{
  "n_layer": 8,
  "d_model": 160,
  "n_head": 2,
  "n_kv_head": 2,
  "head_dim": 64,
  "d_mlp": 640,
  "vocab_size": 1024,
  "activation": "swiglu",
  "norm": "rmsnorm",
  "norm_place": "out",
  "norm_eps": 1e-05,
  "positions": "rope",
  "rope_base": 8760.0,
  "rope_fraction": 1.0,
  "qk_norm": true,
  "attn_scale": 0.125,
  "bias": "none",
  "tie_embeddings": false,
  "parallel_block": false,
  "init": "normal",
  "init_std_qkv": 0.0361,
  "init_std_o": 0.00903,
  "init_std_up": 0.0361,
  "init_std_down": 0.00903,
  "init_out_by_depth": true,
  "optimizer": "soap_variant",
  "lr": 0.00573,
  "beta1": 0.95,
  "beta2": 0.95,
  "weight_decay": 0.05,
  "lr_head": 0.0101,
  "warmup_steps": 32,
  "schedule": "wsd",
  "decay_fraction": 1.0,
  "decay_shape": "sqrt",
  "final_lr_fraction": 0.0,
  "batch_tokens": 65536,
  "seq_len": 512,
  "doc_mask": true,
  "train_tokens": 173100000,
  "steps": 2642,
  "dataset": "wikipedia_en"
}
Each number is 500 + 25 x the weight over its row's rms, rounded and kept within 0 to 999. Layers, rows and columns count from 0. Numbers have three digits each. The size before them is the row's rms in percent of the matrix's.

# up: layer 3 MLP up, 640x160, rms 0.11, rows 327-381, columns 0-79
# down: layer 3 MLP down (transposed), 640x160, rms 0.101, rows 327-380, columns 0-79
# gate: layer 3 MLP gate, 640x160, rms 0.112, rows 328-381, columns 0-79
up327 102:521503476490563487571472484524493461499472482513489516496537511486499523481488493516494499536530503504530511521484458529469510473501548478478471561490471517499510494472508542521492522545441490506517496512499481519496507509535497515524462490
down327 100:466470499494499499516475511424512507541468488527518462553526492533500493507461543493497485471537504476468521503522506523511522507479535509522518489508494493508511513518453494543524483464524489534498466454486498476483527507469493525464525482
gate328 101:500469475457551529491469494462501502477514524540443478548456509478462497534509475553501522505521500537505496508487464529487482504505495547498473460503508503476488549521452486518475511528532501524518484526529480540498492527497507519507505530
up328 099:537495495486565488497475477443495475491494491494464485504488502496471512470497499531528517477534493531496512492510452537501511443438552523533531494503476493493520511507507479530514480524488463476456462490542545488482553518476464488507496503
down328 100:494488457488478494515471516524520471503489480514506524532509532536494490502498479437506480520496524434463511555519524503452514470544451431496514510502485466465467488454477503435502492485489501498504514482520478490539482525535469525519497470
gate329 099:486537503480471512516531462516483531465475481468506517467514506528503534457522511509499540550499504530499498487517526445516518481416530517521471526517473475517536528495486515534467481480493496472490510471440493488500517512537494438515491478
up329 097:506496518514466520505501490507454482483540532478473531489536533511537500477493513506537494511503495525471518455490483422488540523469529491475481517493526502518475486462500484533478499508476475483457510487529489485480479548483500491517495477
down329 101:514504500510507481511488512471480531506465519508493503470535513465519443481517507499474511545506470503501497542486518508510554442508458471496512512495512488518520523514525463509499478500513477489509483509477505534502531565509488528485504549
gate330 104:499519480535498501506521527478508516523494524472495538483492469500489514512518511524503514545513486483477519424456507491493487493534481525493496480477459503523501511517454497544512487497503473511507558519469544482487487499534500500491441524
up330 103:515481492503489518481491547504487494540530462475453459445485501532480468492511522578476512504525468502509476524494533493470497477519464495526533500501513508489493508500500465489510466494513502554504472493502508449476517511493501474488510501
down330 098:507501492490464529464496482497521484497500481494501544489521485502506472521466512457511487515497494530482486504542538482482508482464486503486488530494519519487493473495525505500482553492475521466510525440493499527500479492499514517547505495
gate331 097:496517493480515527497495480535500491509533485563433468521516510494513517430556509502498482477504471520495544515532462481544497492481471552494507519529478478488513491501468507510500483475508455464531502497524498517526525431528505491521497555
up331 092:493540493518444494516515502508496488482466492446505490489449512504461481494522462512472479496497497468459500507510443494483511517490548527518497465494512485506581481522476516464525518449524508513513481476498469492528519502490479516548510479
down331 097:525471514507529502497469512496490458486500483562495490530519449505524505495507484485514510501519483494532527486483462477491497498492495503491474528532454541484465487448529475509467490560455495471491522475493509535517490532539522530483485502
gate332 102:511514546502466528516511467496443467481504503505482477475461502502495482480527466532457531508486482445538522503488507464475500518514485517495524509474490510477504464496497440506490489553429501531472522517505521489477530508510498508507510471
up332 100:485526481506521483537505486518470449480499517517488510529461457520480531543488488496519531509506524441473481494513454446510510503520474551508443480455453503471518539504502481465487488512469499488538487516485496521455553528487490538503508482
down332 103:531493521518507492467493510475453520494499502503482500495514482485566516492491474519454494496519528531522509532510511543497475498511513490494498486501532470533512483478490492464548547527511531531525495498546508556500505467510508498506472530
gate333 095:507537527550557493546538508457499473529476546466482506493481500491517557473469502502487496489500520513543504514468517488516498463468495510490497495480542491485463520498516553554479469508492483545508491491538473510466468499533482455479474508
up333 085:484496561490479515503503509488489509480480507540466533517573520485541459511524475472506536538514487459505491529544544474526517499470468523505488534488513513493500476478470510540496465514525496479495491523474497504529549538476460498537536500
down333 089:510485492515518503471519470484483506528546475513530520492465553472491467502532500496531521504534527495488534503520504493509494522524506451488473513547508509493527483501482490451506475443513530448461489482500505505431501506515491492507508477
gate334 102:527491483465496525443495498522497558480499463494527499466477514541513515486476499585529504478490465482477467489503501502458523543510539458531497476536501479555511490515510484501468568514539492519488532472531522522523543477482476504512522490
up334 100:497517515522501490528519508514535510507515451493475480505534524514514535524461520485491534479490519515507438504488451496488538454487494498507484492450433569487493494499460458498479525505465540477491505496506513542515482500495507470516495517
down334 098:512524520498473495472475532487481518536485505491521478454525450524468479479514463453508471481489481523483481527470511516536534473469501500542495506528489462506467513491517518461532519488484513508528495460472501519497532502525493501564532466
gate335 102:504490521457439528556509563524444490524492508470522519492502546530527503479488477506478510515504489483474482500475500519494498483483551467507513502493495488523501488495472519460468478530493523468565523521493501507493466514516465440548506501
up335 101:517505471499505478481491488516554442539513481450483507512482528502508541503481521461527498487514505459453516502510462476493530517509499522518509496517515500502498484500569462488516460517495474480488481561500521491481515505502499483529508509
down335 095:445460530501462526506537514520460522501501524482475519542542529510496517473497484535497531495546515562507478475496512511514523461492551501502495503464497519511489510515416489509502515522499511533515511531560497500482519516512478502513513524
gate336 100:506490510466474507515526480495498456493486511483504485525505542504473514474492488475516486492530500500478468477509484489506518498513480532490485494519495475519500538553489499525466515520517510490490540529504567443550494469478513496499506522
up336 103:538530473526492510529476561505526480503499495462485530548484494502526502490477524524435461538468515503517502462481494553515497428519505448483493512486528518502509503474534500477494498503529500529491484523514492501521524467528496498542518509
down336 106:514528480509485531466507497482489501514480511514508494455495508519532507549511490510481475512490462498483487513534483460506475506444540476519501459477509493501543532500473524527503531475488515529485498524516448532468512489510524542485530487
gate337 104:511511489506549489442529520467507539511513516509497521496522488518514457489501490471491466538478484450500500525512478489502507486520522469494551448465535464524438504480505511424490493440495503528483477515481500518497508480517499532488494479
up337 096:473509546531472511481512509540498487523512516519533534510505514513531475503509520499465485483438495504514507532480481531510481508505513496460493492508505503531473511532507512519494568509498492469494473456493496489469521479496562511529490528
down337 101:499539475474507484510509486468556499501535481510499525513484461474486522496525490470532492510505465545471503505486488501507520500509494464532570540483486494466507492493501496456514432531505451468505482494492437504519500477531486505515461497
gate338 106:483486498483482509530489507476525511466505492522510516453461491500503488502506502537515502516520547520503474537469530469525548532547541529524503493532481495526494537515482457506442498487546482501476470490505510480495526486506496521495492525
up338 109:553475504519436530528460511513466473481501539564548494518460475495506484511490509473500496466484550522519490510492458464519504491497516510469438539480506495508520495488550519489514465489519487525513519474514547471481499521478495482535522465
down338 101:485441516554479460532526462490487511507546504514515496454476512483494471506542532515540484521484502504477501506498454495468468502541518487452486471493483480493513485463456501539459512461548501479465539512483504508491486546473493474468462468
gate339 100:489478501501500508522511518506503487530493502552513497501456490529465513500511519497543513479488483472528507471509493502538498498523523532525509481513472444517515569465527477504526497543509485482490503483485484581482485511507496495499468477
up339 095:510519500490556504494493480517486490544464505522522500496548489509485489499527541513505485514463460469519509512542511487528466448545514540493497496459515515488500538517490506518496478520499477508503509533464470525523479529497526503491524548
down339 097:482469527531476515462484502474491486465547510463531558526534506467497498501497423540511469512527530549474504531465500516515524522505484476484505472514488505517453491482466468495474514464512505507497446508451436424451521472492518496504511477
gate340 094:547543478511470484516490457512437512454476498513513512478471511570484483481520459513474522536542498498496475492495453506503500520494491547534516468463461499461476519490488455455511485518491526493523496485526509528490500504537520487524479507
up340 096:513555507504508468497495510513476547494491497507524470551516487506504487536488494454482465543512496545549484517524470500509506503487504523485518480522486466493517515499493504503537482526469483477503540483428475512499520481532459485479517492
down340 100:442494504521485490478505547516506465516546511512457522479480490495501499509475508494524446496512480482496530486501524473492520454492484500533471499516496539527475459497501506519497567488480520539514548471518484515519518522489498497429528516
gate341 101:499551562507494503490538482515514472492493495482466527492488540504528492522465470475496516481508491520496494530551496533508508545515467512482469519464511523491493484483544477504510529480486561546489528471510521522506473469492513533520505474
up341 100:498502539497497509547518434501507464550506508455480558524503493482516508522517539544546485460498515481450496464522519537512527532498527481487520480490491481468480483518513499494521485478537524510522511484534513542466502475512521503516513499
down341 095:488507520486490467517488486477521523528549507475505515488472453467511520514512502484505534520496506498524533508498485517507461534538506523489529470493521496524513528508485465499488473500482494494472501525475571519524528517479467495475501526
gate342 101:504514493468455503533516520507493481552543503526487502532498501519510507471530498473492494524485530493453448476480480486533516533498536541520459544502511499475505525463526464496440463496508476508461461485478511523492490550521503522504481500
up342 103:473505524449544487482516509484468495502523505521497514529459473497492491485481520459534510478516517510509515485504517533518480475452519517489515497481555482504515484510516479496525533500510450502472498544514539474480545525473477494539515535
down342 102:496501478522484522550486521495530497527473493479488520512466495466499490481522497538481493470465466476503508504529545468517502506537495480504485496469485571478461487493500525517486530515474490500490509494476531474481492493477522517519493459
gate343 090:464515503489496507514487539483469487489468476511463504532488504503469506457436493509492526470481521496460473515426500465499495496479488498457546507512523540503483492491460510470454487476562509504522512492490473513520518476491521452501532478
up343 094:503498480494477506480504448504463518529469504518539470479479461464481488532529503497502457525569490534509495500507438491536501457486461551510528471471460512476476511484487510502519506543483558538478499490504513462481495507471506483488469506
down343 096:465484527524504506511480479515452512505471501506481469528456528503533489512493512480489508469501493516496524526436514572502458488528498524460464534471539517506543502494481471499497498467505478506493520527468542547501489478501529511514525504
gate344 099:538527448513491509524483540527479470532508563524483489481500540509489493449551508483501491478522500497490537455501486521545481486461488524514545488465467501520506496501546454504513496526510517512530487529492499488524493483460507468527503538
up344 106:438482491486538499475483492523487528455475494496487507484466494494476471476500510549497530465542521521496503496465492516449557505494481498514516506499522496494516506453459468462498504498492488445498498521478533539489509476487525510500523519
down344 100:477527505474448513519512529489585483483506543513470468481506507486525506487500513522533491536526486497480486483475507501496536458493495505514521545474533518572501474457501453487506501496472493494497508519472494489467495428487499507516487485
gate345 096:494481478519504517506443466505551443494530474475479515519494462536510522498490503493492546464476552461492465486528492473492473476473516540492508507473496482473508486496518474529447488482550518522483528448458515535468501516525545528470482498
up345 090:530509528492538466488490484477536501483500527516467475548476513512461485457484470469500513485530458523488467492471518444527521494528504481479526515495521497487479509493478481484482487455547501552506504497507486485529484484476519481451494505
down345 099:490530496492539462518512539461513524506486492533506484518490526483539472496484507489501481476465526529470492520513499450514537547478536472491466507473499482533483502493557479525495515508474458505536521460535497507481497507487480483517479472
gate346 095:490484513538516490466499474515529501487520491487490481462494521488514499451491501519496506504489498518495440505484512487505487488459508485493501462479465499460497522481510521476501511492504516553485480440512496482537548490536483429501491490
up346 098:528506518516468511522514489479494495529488510533506514499482523528474511492515491495478512516471489477519518470506505530501534531501533459495514519495468478504469504528473528477509522487475506540468492500479525511468444525557469556514483565
down346 099:499521487516535489460500481508502508472507478509495486500478488499518530480502537495506495508478522483511468509458493512510491513515448501528468454509482530501499508466510511518469490528487467520469496430485479475541562455473502473455503507
gate347 098:518506496486468480548506512514485491444516526490484486533493484436517472495502497464526510502515557503450502513523500491466481489464546514476481494535484504490467526523486476511548524537487490483504503464485492474489477546472456516492492524
up347 093:517531502509540526522478527497519532506500480502517490481523497477483518530463488447516506493521456509532515542489491498525528497506481511489513474508474520510499482504484431520480483519496501526559517495457449504476525487530525488507489492
down347 096:462539520525498495522504476493499486506525515556482449548490485483542511463524497546496486473493565507471503487511502475493464493443507505505463518521497550493494516496474546539537513517512494493478465508482511473495466528512483503501481513
gate348 107:519470472483517505465523493542475482487537531490474510493489461463500494517521464492524544485496486502499482462525463471486488514495470450469486493423489494521546520510518503500497495492537508522478532521556504543459499490503500501502448458
up348 100:495479528487506471514493557454508495489498509533444463488500506478506575486514484548470545460518512502468554519473511504498526503498464482498454488516476465509513517505526520521502506468499472495503487466470483510513524494526495506543510462
down348 105:480511498540539553488534479515516488512467526506546515540512531484506473522505478479526504498547493498488514452485540481501485471466489495453550492493474505470528501515491505538486478518506467522488505538504517497519494537529509507465477485
gate349 096:499522471480486495472493495488435519519488497524490475486550523457487546492524527495468520535481506485542498521516516499521470489530491477484518529509488531511429498490522455515510478471543470535476520512481503473489541480480517506488473498
up349 099:465468461455509493459486500475535522508500500523499490489429505504503471526527465473555456471513529456501511481504509507464507506472459490516460508490506500520511477493522505543500469522498509490536531498487487498535463499518476483487510532
down349 087:483504511487474469520486527467504486464521500494500460490531474521530553492495472525506534526509524487485473489508478473500472507489522499491474483511513492508482503552488524494519535528523481552500463474516498537485508474486510548488508492
gate350 102:528497510485534483497471506521474522525494533495482480505473485500493485489544508503493510511458522489460457497529477498495499482467450456517498493515499493504511501506510545528506498541503515459482532486439492536527474481513500548465536501
up350 102:529577512514507493506539513530488476470465488508509515507534471537515517498459493486508529545469501494525523492533476461495471501533531505527483446554445496450484482486522532520481460499511508475509463503530510496479499510488486475532482503
down350 105:468555504522509458480482520487491514546502500495552516496510497474491510476514525448482485492515472513467507509522506528484539495450451465489503533513495549542500473487481524499528483483470517493519485520478514509482444500518492502443515559
gate351 098:490505495455491502486521508482517516509481520520506507485484497506546541507516510524501498483544565532476495479447500522514509514455507495501542489533425516516526496505494549543480529523530487465479493512541513521503489547510516505506518484
up351 105:544483488467461504488527495491515504479478522491513463490496491491487534491508484492472476462545542516494491528469483490497473497469488440522477455520499484511506507501514516497495499525528479488492513520473502480412515523456473497464513534
down351 104:510480473517515513504493427502485451521478457482510506535525522504468506532491479492507492515503491525482505530481471465478487508519481554471507487543518484511496486509501533449527495519515445529537507504421501467473499474484484439457507562
gate352 099:471502512493537510499505531499514507497519516495497451461496504514536508482534500507527527491549515539490492491538499525501514501492506536496526454505535502471508513558505527473504471452536501528505481466526481493474470527519490435492496524
up352 107:483487495473450493510525511524501558479496533462511482491562443510465486559550491504516517525539489519503505495513521453505476499532550524493509473510490474499508508470468554505513488526483491541509539484480451536517493475476542503527516509
down352 109:490456494487487511512458513528494510498494469536480440493474477521539510542471510529553533475506500516497485490545504503490499470505513526503495529439531472512488532558467530500497499535483557503509494500518499517512548492537486508518521526
gate353 101:513555493557504476479452482522524495467544512483470514495512509543469504491532465500493493512490514499491511508514502461484489465484537524531477455505519505517469513526469508489482477499521493486530511475472520498483450541517495480520559494
up353 103:511530504511503469548497498504465539559521485476481494506491494490471515516462534549520534471501485454437519506458492520499482448517523468537521523524502503530541508517507505442526559496503451518494497490472487504470522535556494490475494508
down353 105:507540505517523536492482543523519504496497520510504478458466490490441517496495471511480514495488475523503460519488505491479520525573501478526506515495531533488488488495454504509469502512455498480528466476539453505527458487506511561505527512
gate354 101:506537554471455499530528559478487477475498494462496473460512525459470454502493499477526476521513537490495470530497456492550508565498452531513495500528509516470505477531512482489522477482484556450496469506478494421506478507480516523535522523
up354 105:488496501512540513518490503495454488544469496490480493471511487489508457509511488523530475486496497488464536456479486530471463509513532478511492535525499485574492516487474480500481524502504514499529455490542458512516523523532520543491516531
down354 102:526503495511509508488512510460478504502511491476568466488474508471518461517529442524516482509547435503500453492513507527493460526507485461516544479462519489466524452440499500518526457500533494513483443508488486520488486493488507484448473481
gate355 098:501557472488446502507505514503492509497455508501508481480506510497489508539532504487534550469513482508493474538453494468542509525528480534518540472503450500471493511545499466501467465479455488487485490479530491523492521533529501511502444511
up355 107:510533521513462539506507472527471512512471535482513531532514486472516472552524501480464512477487519473536504492474530434494473510517540510495505499513469503472508515505499521543468490473514512479532480478519474498488540531490527493530491516
down355 097:534450489458490491531490467499465516485482502463569514520479493506522518483480506477515475465500520510499515517508530485491522510492494543501503530473456487486484501518519494512479512460478531458526538505528487530498543568506474518459492487
gate356 098:484502427531503516499490482482475507438487497496499512553497509497509523530482430503489529453483520495495518452549509491542490515508517502485467508497514446541500503491503476513517464498492450505517516501440517507482471498505497509491498528
up356 097:491530487494491498473522534498539517499538516510475516503511465495485552481524484482505466561528463477504501467504504498515491490546453492523492509549473488517484512507520556447511494519503477508478446478492475487475494497505454538492510508
down356 105:509500513487502436520538541503547467542506482536509485497537467476532495492497534481505538553554528512509492541512495513451463458486486512494529511517481482490496511452531531459479495536514490490497481483472491475507459509531502468471502489
gate357 095:528502515500515509484499501484466555513539548522495477488457513510484510469514533501497482478486487495426540506492502521494468504489495549560483447494480483512507504517517528504457495488490530533511529512526485528530495480535454525462489488
up357 107:481525487518506482504503483481518478507486472506452463499481528491499518491504556538497476511490499444499520507495511526488481519546513503525479508493447530478518514454501482472514527501491474553564492442507490477449500526537493519475538506
down357 105:480562518512487461496533536529497463475466456513512476523528522502510500539458494519509467477504503502529449503486494548512513530503547467461512528511513498488561502505534495457458467564477540498528428446463512486493476512556509520494481489
gate358 102:491533499503538495452501530477511508471508516554520478529498480492513543512492486497464500514496498507516548539492502468524499488499482475471434507553485505521490548512494471480510490490535517523522520522489501521536465485524461498517485477
up358 096:515547558457517476505503520516474457490487531485571513472469487521500459482507495526492475477495496494505517526474508482505497446483458513549508494507529544531493518489485444535501492514522476442473498444480482514475553502513495512464510489
down358 097:481468411465474521492487463516498535489465524513528476535526499520505518463505505488511521511510491487523504495515500509522530498484509465510538519539467528461528500500501530466503479497522482529517484476476532482499493509505463498543529520
gate359 110:462494496538532474462527526538501494499521510461513502464483514528499522472469483452508560490496518537480497493516489483511519484487433474513483486508562471529480512536519514487520519522552494501501502507477462501519482474458498518501499524
up359 108:535517500501471505466496468500497495508493508509496493511457519525501481469496497508491473512517485481536513527495501548467484477508506527458428454478494513496518499526463460513485523454473472502527521492506490554541479493466500541520540512
down359 108:480441552489561538492499516470486542487474509486484497502485519498510533519498507510543508473467527463483447499520489520499511521478561504525528516489471498539481508503483499534514506508543534501501529526522476501490520482504496497544477507
gate360 099:546492502485471527523496556480487510490479481506504455512486479490493502489467493496500513457451493530515546488494483474471508516515517450494511536498493523502488482477473500438494521505522530509470490497518518512546543463494499483505543475
up360 094:487491484508532479488468464503488474525481482521474468519511519462498471493532473496463519515486502544529467506497473452476494490496495487522546524533552530540506480480522503495507512464499482529547522481499492502477478512494544497490484488
down360 093:446503506505510525500517533438480521491516534505505495501496533494488516508471555489513538480477505480506501503497484499508515507490497556510458536527473501493522477502533483464490491550520513464475520490497552543499553499520478503485526530
gate361 100:520527499447478467527528506514484501482488490524480509522493528515501500511542540486532474539430525444503487498472493470509447467456432518504538501484462515515476534480490496512498450466485476498505486490486485501505547464512500491481530507
up361 091:556485496508514494537492514476509485483499476482528491505486490466480497508461513474503502443484505496503545495525476502511478515471487543506490489505491499488549511468475496467529510463506483434535509505517455493501505526492524535516494492
down361 096:455458482467483474493532565511550492522548503498467518483492485504547465502489540481467481543466471498480511483529527489511492454496534510458497499508487534555485492532505513507501472503449455527494505508501533490509513490517456500519520473
gate362 096:510525494490519465507514500465510450518484491497450524498529507470481500492505524498486492563477512488532532484538516510497526517478478551525509430524479481480492515564488509488517502503505523520461455505513490528503461494507524518536508474
up362 094:472472499491487503475505515575506499465514473512502480483499514530519507518530499519501494496504473506446479472469482485538476511523521456542521524477513510526502429466464529466479455479479467478536525524493517487498547490498496481503506496
down362 093:450487498539516488545508507491504488469452546528548518506494510471498441518481487502454545564466503473465489510480457535488516518476505516457487538500527498493529485496535489488520505460493448482501475521522535503475507518518475502461444481
gate363 098:467473492508502517490535488492513496512538507542516478471542499490469489512547498485477450559509499509555486482537541498516517486491467504483544509510513511505483497481487510510471507475514513495494493485474516487472436537498496513480503530
up363 100:517475468479539505481497494532501465480495518477506501456512467526479496507477484493483484523513519509522450485475508511483487485530480486482541521508541495499482498518518543435491520459526520482500506464510468461507568484512464522521485508
down363 100:527517450481481502560506456571512501508499495552509531516483483480477503497563501481492515500517487486496513496448506482462521460501515499480488505452523501511456476505476514466504496488491460544462532507500471456513471497500533481487475459
gate364 096:478509531532503460497513476507470487474501522502485500557519482557490522523474499519516501485536492486523495510525485460524505535455509501537501478516475520476509494534471478524492468483458506524497566485523454479463538511496493501514500571
up364 094:520529486466548476468456522511487541543525483515501517494463499488515475474535482473510502480515467499500464506516540468442520513538475481482490551510551495520470508522538480501515493481545548471515489512504501495539488497509476501482495464
down364 090:453568447522502526529510467525550490483439504516501471497481471520533504490521511497515502499476495484459460473506511456488490505469508526481510475532502500498491494471526560489481534516532535495502489483499465530493429468496478510454473518
gate365 104:484530487479491494472477518499468472478494503517493525485438524493484507547472523472501487500476513465492533539481485466538477471489494486473489497540499499476465493529521493501504463530472448500505497528478444494488536535516513450528470465
up365 101:490524440496511514478469510484488495497467471495504506462469474439514468527514508476470531464527505520457474505457500499513515522523525508488471523519478485476518522485484488526509540488503455482515527507484492518542538486497496524485484478
down365 098:501491502511498470532539505523516464522533494510509464489488542537516484495495473516484529518527514447508559522492496486521480511508531514515515434469487538515486482502487516496500507517471519524560496470496470519503527536465550487499511525
gate366 096:479499487523525523535491456501511502513523507439484503436492559483444443521512495493495518452544495513505483503523481527507477517509502469513458454506517513467552506497443483485494495475529479506489520489530501496479488524479499468517484538
up366 099:492439475483475473518519527508525474487471517506484514501540486518494468483509506463515488526500493530521530504467492475481523489485528485525498459482523486537469495511515474524484503481465502535462519483485494478505513522514465459466508491
down366 102:466509518490478540491538547497468456483545480506508566529480519509517493508525507534506471501477530517500518474512550468532544498475522512459499516515493477505481483454494510473509509484474473519475527510499505521483530438505471461502477466
gate367 100:504498521567512520456503516478478508483546521506513511507500485476485507532497506503466469530477507481475531506515498502517508470476458473503459526517522510481494572506527485526477455516536478491500488514498500575448473526451561505513514494
up367 102:496487508496464497538476487537523534496479500475545453502451497457446471501530511535516512469529501497524510486491490463485498469519499502493533477505517469535526511519489521470478494483459499531464536487465484494548457437494475494481504517
down367 102:461509515523543530512480501539456450486512480432513523564471537472515491495488507448511516505451509513484479516525564517500533497487490461535503527497487525476513553522540521498514464495527505499508496510509467524487529485531522504536539468
gate368 108:571471523460498519525487487460499473494543592486488497523474489461466473483511512509548514491507538492507500489497507514520477521490509526512488508529504499498501485472492482522525493482526493524510487452499499493509472492545498508492481522
up368 106:479470473558533513489504449475488459522512480501482543481478464536488500506497493481456504498524483441465546458542480481472509480495486506485504506501519491519520465487526467501528468497512527473474508474528475529492504526491519550489531498
down368 107:538529477518521523525490522496461503523482464499491487491530480480536478474485493447454457540476523508479463485523473550533503563471453525484499509513518482478466462493506491481532541494471549452532519500490502445487491525491490516509499529
gate369 098:450503526472500495476483497526536463520448514487515511488482494506521479419484497510468484533490512477492480525452470517528512521502535526485486449498525531508496449512448548505508507507510494515486478509519545509491467525482510495488524480
up369 099:526512517554495536488516498485502533489481561516517482521474535442543484543499494499490513508536475477496507470485482503475476491512443491481530446515448496477487495487503524477503524468470490474494518486524503480516509490482493467443474519
down369 097:508500507495488458513453524501515494546500503504486521512465496531470518487534441487496472540483440500490475476485495478503498495528480458535537499462485525566511485539500493482448485534488484540521474491500494520550502507491467493493490478
gate370 099:534487534486537525515506488462539518498466456509482513518521509473525518467498482470517499486532522457523477463479475522501517487511499539515466471479481477509518501492492526486504502471511486536496511480535489493519470474491511516512528482
up370 092:547511466531497467484506511490466473529512514488514495542500482493551501508522462510486527524495469520537480534506482459478521509514519479504516513496513526485502504510473528496543500470505497454503505461504484495511479476511498532498519508
down370 101:470484497461537502469514518522469486471491523497459540490468518516500503513519503488512476465491527493534471473506502516527500504472468545525517469483511485478527479491477523527499480517519442510508514521468530476501505495423485461538490505
gate371 097:518542454518488489509462492525467522500455576468506544488486477494443505486514521488475543457494510479525460471492512488527527530470510487530514538457497498480501526465519546497465500485478502503491503492503458528484522516488523466458462474
up371 101:478495505515514505528478538504488481482517558510520476468468449533460484441491511450504495448528466437539484528528474498497474521552481478514532500494520519503529504468503500504465523514459486489530546492491508490521518475530479478503511503
down371 100:502426503470491512516542536498505496483528490508470518471527518487490496517496447519551495473509534496517484492529465487464512513535477481482426512543500566491478495504489515486493474477499502534526494539487511489511452478533495478518509508
gate372 100:489571509498495489488506475509509508541472521454506505467477496517527499536548446494462569523475521492479508458485493500505490490486535514524506488504485458498538483523510480477491511511497526513493487478520479519545504511502505479533515469
up372 113:510472482480494497482501488510466459474515499519484462509507539496499478493460488517504451475511515445520493544517519521472504496528480431524473550554469485516533475463473515514493511458475506529477489489493508459496506508471516518504503501
down372 097:517459514449481508516521459484454523455466459522503510478509510525494517481453479532537436512475495474501486512485508511495514486487494422511481468525488519517508518519520521507458520511468477509511517466515486505504482525452509448532455515
gate373 095:505510509533515516553548531516511499485516537515489507432497508492501495512474528493500475481493508459455487511524524510493428503477536515498549532483470509499526506509534504523474509523511482502485491490500549518505496497525468485520495463
up373 096:476508518489507496483527556511482536468513464480494543497462465516474512512510532540484496499542517541479528483460490495462533469484542513451501529547508494454482471507499543538469489454488530513490494492509500530476517490487487495530508506
down373 094:489506511484431513468503465519461491538570450494528501486514486505515528483473461484550522517487540530487507555508490513523501499511526507503510465501517523505517510502475460517515513482483502530526487463484493492504508513488508467535519508
gate374 097:505499529480552457492526495473493454521515555517495505515510480478521490513509473538524504504528497529483517497517493480521507497456484485507468438435503541496510473504503499525483500505480467527502506496531539522529478487479529477521474492
up374 104:513499483499489475493494473512498501516526501513503537485530512491490495463530482466528502465514479460471512548543515489535479489513533479497519461475465471492505528537496486494499455531527514527506500538537493499514463502499506474479570502
down374 105:482507504517511549511519496513481523527512438554499478488486511509502518482490493500499509503515480487531512516525501523471463493520510526487510527481462508489506507526528480485471514518512499483534456498543521474487491530535496466537478517
gate375 105:508482479454448492502459514476528502463483497508488520508474492450490476472536503496541505536522499523523507492469534473497431498511519494487525481526487452474504490491492486525520501497561518457504520480501454539515522488483501445481476493
up375 100:483528505467504554470534482501482515497491438488552525538549500501509489461509513501506500439526470463517546531519500485493499492476495517527468476495531519505447521499498508510509492480494499518536535560502468454518479520506532531488480527
down375 104:479502493492483463541489473465481591491504486451531506519496513498504459506511465508491507510509540522474465464503471509513491500475481486448565497512519473519529501468495486532507556491489521470494525504534522507474486484455463463505506477
gate376 100:516483514507501512524475488495536461466485497504558547464451543497497510556512541481504527491474481498482476529511528471519551482496475490529487477507531553543488469504501481545511496525490500447494498464508437447509465501483520480540486475
up376 104:461497485522510510552486559478470504463527530496505487510549510536523494488512489510482531521498477527538489512493509508477493447517486488465499529521500513515493532503481544504508455490453456530488472545474468511513504497516479474510537545
down376 099:554481519523504463527498464471512507497508495496531509512506513500556469510505509504504481535523486485504505510542524522521497485537499485517487478457509548477522498480520460496496525486514495535504488493580517477487512549515473524496462534
gate377 087:518463492529501461531509486500544459501467501531503513494504470516504521511503497537484523485516471502473525487499491477527508507564519490543450462534517495491534507500469501514504519535548515533482504516500506494503502504466549483512461468
up377 092:490512571514461495479504464522477513519499482486504510422518509492489526529545486504548506519481525510478474492519480474520499534527461530478475478552490506527494477517503470567494508507478522473466505492494485542507468504521479493510477492
down377 094:491489520491425475458516532483532503489483522558515471530511497542523530507481501582497489457540500499494494491470522488546482511499534502509525485502520498494479472524504459512501448496493492523527507495495504489471524486469539496466493494
gate378 103:523487446512512526551508502493484509511496525492500473508458485492537555489503498523474508492497486493473497467546506523473480490485556513493502496504507495469538558457489474543472472482477477526473544509492473548510507493484480561551523509
up378 099:477490494515522499466502499472471456468512514499493508492553477509508505533517509487508513483491516528544492512529515499489466472513472490478540531501442514494452530498486448524514557472540501466466525515467491466480489533489513506535505479
down378 096:562483499510492507519487530506480505526459483475515504469471519474521469505491492491503502500514475529459536470516531521502482457505505461456503498488530514497476457530536492500505506518520540439484575483450497507488504509516517521503501509
gate379 103:540497529491505498478489490469503551512517520492511473472485527504557510539504501488511529528439495505505495445515516520450538480513481467503442466546538511536504498498457464474466526534487460496521481503509527491496510490526484514523540476
up379 110:502478492473498486499474488500446438439466468546494534547491518470499485493523507496490457486516482517524522512452490526518483527435480517494478545445465458469525468534466504510521484474517528538494519503485516502507525527513526487480438484
down379 098:540476536542490496515522479530509518498509501489493552505492538471528482495510480503487500525504506495513503478478485500503445534521518475465472479507500481475466499477454495506470514471450516534462562503515489540517459495499492505472502427
gate380 097:520481534463499522485516509494484512534508525494486546482554534560471532454482541483453504508521487493494497483492484529508480507479515537523487502549533528493533524542514496512503507493501511459494531506499494496491500470515490497493524513
up380 098:513440505470504502453499498523504450464542503492452475462481514494513464546496487519469501521498511483517490456487496479495519500463529484485508535520451523493456494478500488498488510523503489524475467469471501480449492526503481536466497467
down380 098:528491495512478487486521506506465524522483517511534470480494494497496554534513516459503520498483522527521531492475467527476491512492501548467477470450545483551503526512508471546480450446490526491502515517490495505493536483527537511516449481
gate381 099:509523519545530499474502480530512496522474524507484495509530485484487590516486468471509525503546513507484530481499490491457498488512439491507458507518500486510493515505486529506480472526464508490470509504496510492461510504554519511541524556
up381 101:519505490494474445473499545444485457495546497476494478494452492531537501496526519491535516524489507539475509514489545493528493494511492459488526544498530517471501493488481531470464508489503514519492472500525496443503524511505456509559499501